{
  "n_layer": 14,
  "d_model": 64,
  "n_head": 2,
  "n_kv_head": 2,
  "head_dim": 32,
  "d_mlp": 128,
  "vocab_size": 2101,
  "activation": "geglu",
  "norm": "rmsnorm",
  "norm_place": "peri",
  "norm_eps": 1e-05,
  "positions": "rope",
  "rope_base": 10000.0,
  "rope_fraction": 1.0,
  "qk_norm": false,
  "attn_scale": 0.177,
  "bias": "none",
  "tie_embeddings": true,
  "parallel_block": false,
  "extras": ["capped logits"],
  "init": "trunc",
  "init_std_qkv": 0.0908,
  "init_std_o": 0.0908,
  "init_std_up": 0.0908,
  "init_std_down": 0.0642,
  "optimizer": "muon_variant",
  "lr": 0.00786,
  "lr_mult_o": 2.0,
  "beta1": 0.93,
  "lr_head": 0.0285,
  "grad_clip": 2.0,
  "warmup_steps": 200,
  "schedule": "wsd",
  "decay_fraction": 0.735,
  "decay_shape": "linear",
  "final_lr_fraction": 0.0,
  "batch_tokens": 32768,
  "seq_len": 256,
  "doc_mask": true,
  "train_tokens": 121800000,
  "steps": 3718,
  "dataset": "wikipedia_en"
}
Each number is 128 + 32 x the weight over its row's rms, rounded and kept within 0 to 255. Layers, rows and columns count from 0. Numbers have three digits each. The size before them is the row's rms in percent of the matrix's.

# layer 11 MLP up, 128x64, rms 0.219, rows 0-82, columns 0-31
096:109167180089106135120192123088116154144086121056100133201122142101069151132130088159122144070128
099:097137085187106088141097092165081129170120098094116155123109183116181118133066109077105162175141
114:156165118177159124176157167079145111183111159111096174141123109131083137092136177086072101148098
094:143129119141094105122169110078087123105141163135131086109136055098129137114062203139133103177117
103:162121083127091167136119089139158133087202136168151128121064151131139122087167081115096207147163
097:097129154152124113159135158175086109112096118109174166197128118099156108123109136114101136110092
095:156163078191137154165128134104172101151141114147147140121149141195147168131117095095158094152148
105:103173131142143083115118148052181188097088152148112139092146156095118081118105093117147124142171
113:113068180093115161139137141102057125144084117102105151099107154102090091141072148111135162137148
107:150086107132190098103153112105109135167129127078108163093148111132140074062041113191066106163154
088:139090164096164090111142137144170132158159123156074117117049113124174108175106098127101138119074
086:115147082140078105140090094160118191078130091206123141145109159127138109088123110137154112100115
085:144131130098132126174142072115128140093075114094139179128208123068116100142103090199104154127177
099:170139134166157100187165168182122175151116122136115145093112077129174113128134112110188168094130
096:127177131106177140141178191111117143138142093088175122102163143133154077147099123142212099116199
107:190110082142140085137162162113147118154172168175093167103160140151104153121176098079174173123141
094:157216200165085155130108125151144116094139118167140110159135100146151110141080156075130104095178
094:125138132203083111098157129110130085168158126093119135184179133148104093052118188134118116134051
101:081145108128086120106104100169139150067129123099077175168144093080086155126144090158114109157171
105:120104155123148193139127083146135126116127125145100091144108115083110110064120126066181188150098
103:109137119107096146132104137117145147109141147141126084088118150144153061080119116193108161149171
110:067101180112091125156116154161172184162134103108109146142136227154091149108118116132130128141093
113:141117158128153094170169142108057083199123132140099108094080104125124161157124058082089098071188
101:158131164104163148120130069139106096178090103068142102138129069182183105094096197139158205178112
101:112151160108065151098124130129112088111188117136134092163143159124161177100121129093101113092134
097:094165123082166155112106103074147114184109131136147155126103100071157143124150106099100061117106
090:131063131114062156118082120102152143159071220134079108124112148163108129150138184129091109168148
082:148166147117102180134110151107167149144118184134153165130084107148167117171168130143089160119065
096:150182094169108153125138140143096118141113148099136137155099067112067092155112113141095159188143
106:138085124171116066073129139117087178132155101101096118104155124114146172146157159100085128056097
094:122150170062080102128085116061092152151195085155186186118116112087093112072086164110152138113124
099:180137141124130116200127114117143199109072089131144113123137075175172149139194125099111133127132
095:150181106126146106181130172127135186141107150188067096080172153115115126078134107151129096155147
092:116052146133168123145097118124172194164082093096178149134125074144173111111105149144100119137108
110:165138061124167110105164172161135207106144148138107092152128192155107133100133145086167143104061
103:130187093082135135040104149112103128108135118166134046197152148123104168088074110157184149126117
098:140112123100114127183149154162069137084100121135102088101118113113134159174109122153144077114116
100:128149166143119105134102206147129115092132088145151112102161111114146092123147135138141176138041
127:067138071105148126108175111052122089107164158138163087090136109136172166127132133140220098098141
107:085157104076111124135132093100131085135102051171096189128098132150173110183185182153105137123147
102:121114104115134169130106102165166078166136165090077102126104133124165099135146088070062134173085
090:106129132092158195133079114176105111122159143135196169132126089120116072080097148110085103177142
093:161111140134120130185093056145144162127156130124099113148097083167135144078181087070114101122112
092:116168145052072146044128117160122087127154213073140142101110105124125155144095143114103132139107
109:179148094070071081128092104180150132146115102130077189085108049060130092129100150169165128131167
111:105053149140121105101118146172142172121122123109101147180061136140118135125117094121160192144102
087:060173138113128105144122151154167116092123120140142131105173143074132139111136097148098084088128
103:114101141121099113154146157088107124077094120130160127199143131172107137116188108124092102042117
105:101161159131068132110149074121078171133179154094157156147070152133084150135125123148118128131134
100:092171148095105160143117125138114113113088073165083100067146144151105187117133123065138112122061
118:150150101166118126153164118152119136106152098107180109135099188177203111128143117187097121125176
094:080128137151182136136135150092119069165133166155164149168136064148119076108184130103131069117172
111:105190106121109105159148133129174037144165115169127152068170117120069095123149071158180088099149
097:097105150077155121113165116152108113133110145135132143110107104161046113126081150161157116132125
102:187117079223104120171106162127125173092167107076148095137171085124145153136121095074165125167135
109:079080170150129144135171170092170132107156128130141176123157129108152162152144143120125129146151
095:157142105086098062118149116114121183150131103154166101125146138146168138147089102082106179160094
091:135106157189072134097108128077143172094104068175088115102184162116143099160077174116089141095101
097:157143116137124119129124141116121132111180128174113125154152140088093157116111102127141136135075
103:132155125123146107158131114114103186114137137149150140160141138074203167152136122104148061072179
103:096102137172103026099137111164126137149142109174092120177095132166140208110124145121107197131118
095:104105147088135111123113164144145119157118158121094134090154083099118069108120113055127132103117
113:159076160067166143053131112114107078127144151133137184146089113129139155134110162124143047152159
094:110116103138093222109052131088072173080076164144062096107149035098107097165116129108114116104135
096:112041160185095125101167118106116111111150198117172133053142118158161119158089181091173149142163
105:132138134142069097097158152123122144124173156151089043113086196141192139191114109114147122143166
090:131066144159160100108158101177151117140119090122120153164055111130130130146070141164071094159173
105:096120105097158178080173079148157139093151147107149145091147173098146159106047113075146142175126
097:099142132137125188107106162162116096135113181161143130097145170109138145105112115077121194132059
098:234106070128129118141120173117148104106122149125130118141189125127128108035102163093151151140142
094:127133133135121073146154083152191139114106136088164118138087086090161104167103125142135059135139
094:132119118136114106139153240139153157167139118130145172108141162161086134153097150153129102099129
105:142106103126111194102105152128111110180205131145162183140155184166179154141144094113130125082119
103:111200110173086145169053122107144105084149096139048157179114119107160134082168104090120090143151
088:158079107079131118118137169125198135098146075118102122169146140107101092086146115149194171136174
097:152173116109093137167135196147171109097144162118154101147164095154112172106176135076099141129187
098:122126087113157149135054139134117137104147102138160176122183142146125138136117093207134126087147
100:129106139125187142151136143122084120146150162056115098116164173179142126167183123119175078092075
093:144173100142110116120123178178117125174112138053134047112122084108170173149188128143119156130076
113:176062113135087170093114103121141123086156178178092069141131146105152181082142123149094131150149
097:077146130080130056136116160147113074139143159146053111064100129191156142107117115127095099163104
083:116124094131111113140143115103122154188106121147125148166137121158091083127068161105140160148099
088:133187121125115097118129148135067127167117160116111126128115210177098143113127172159122155125077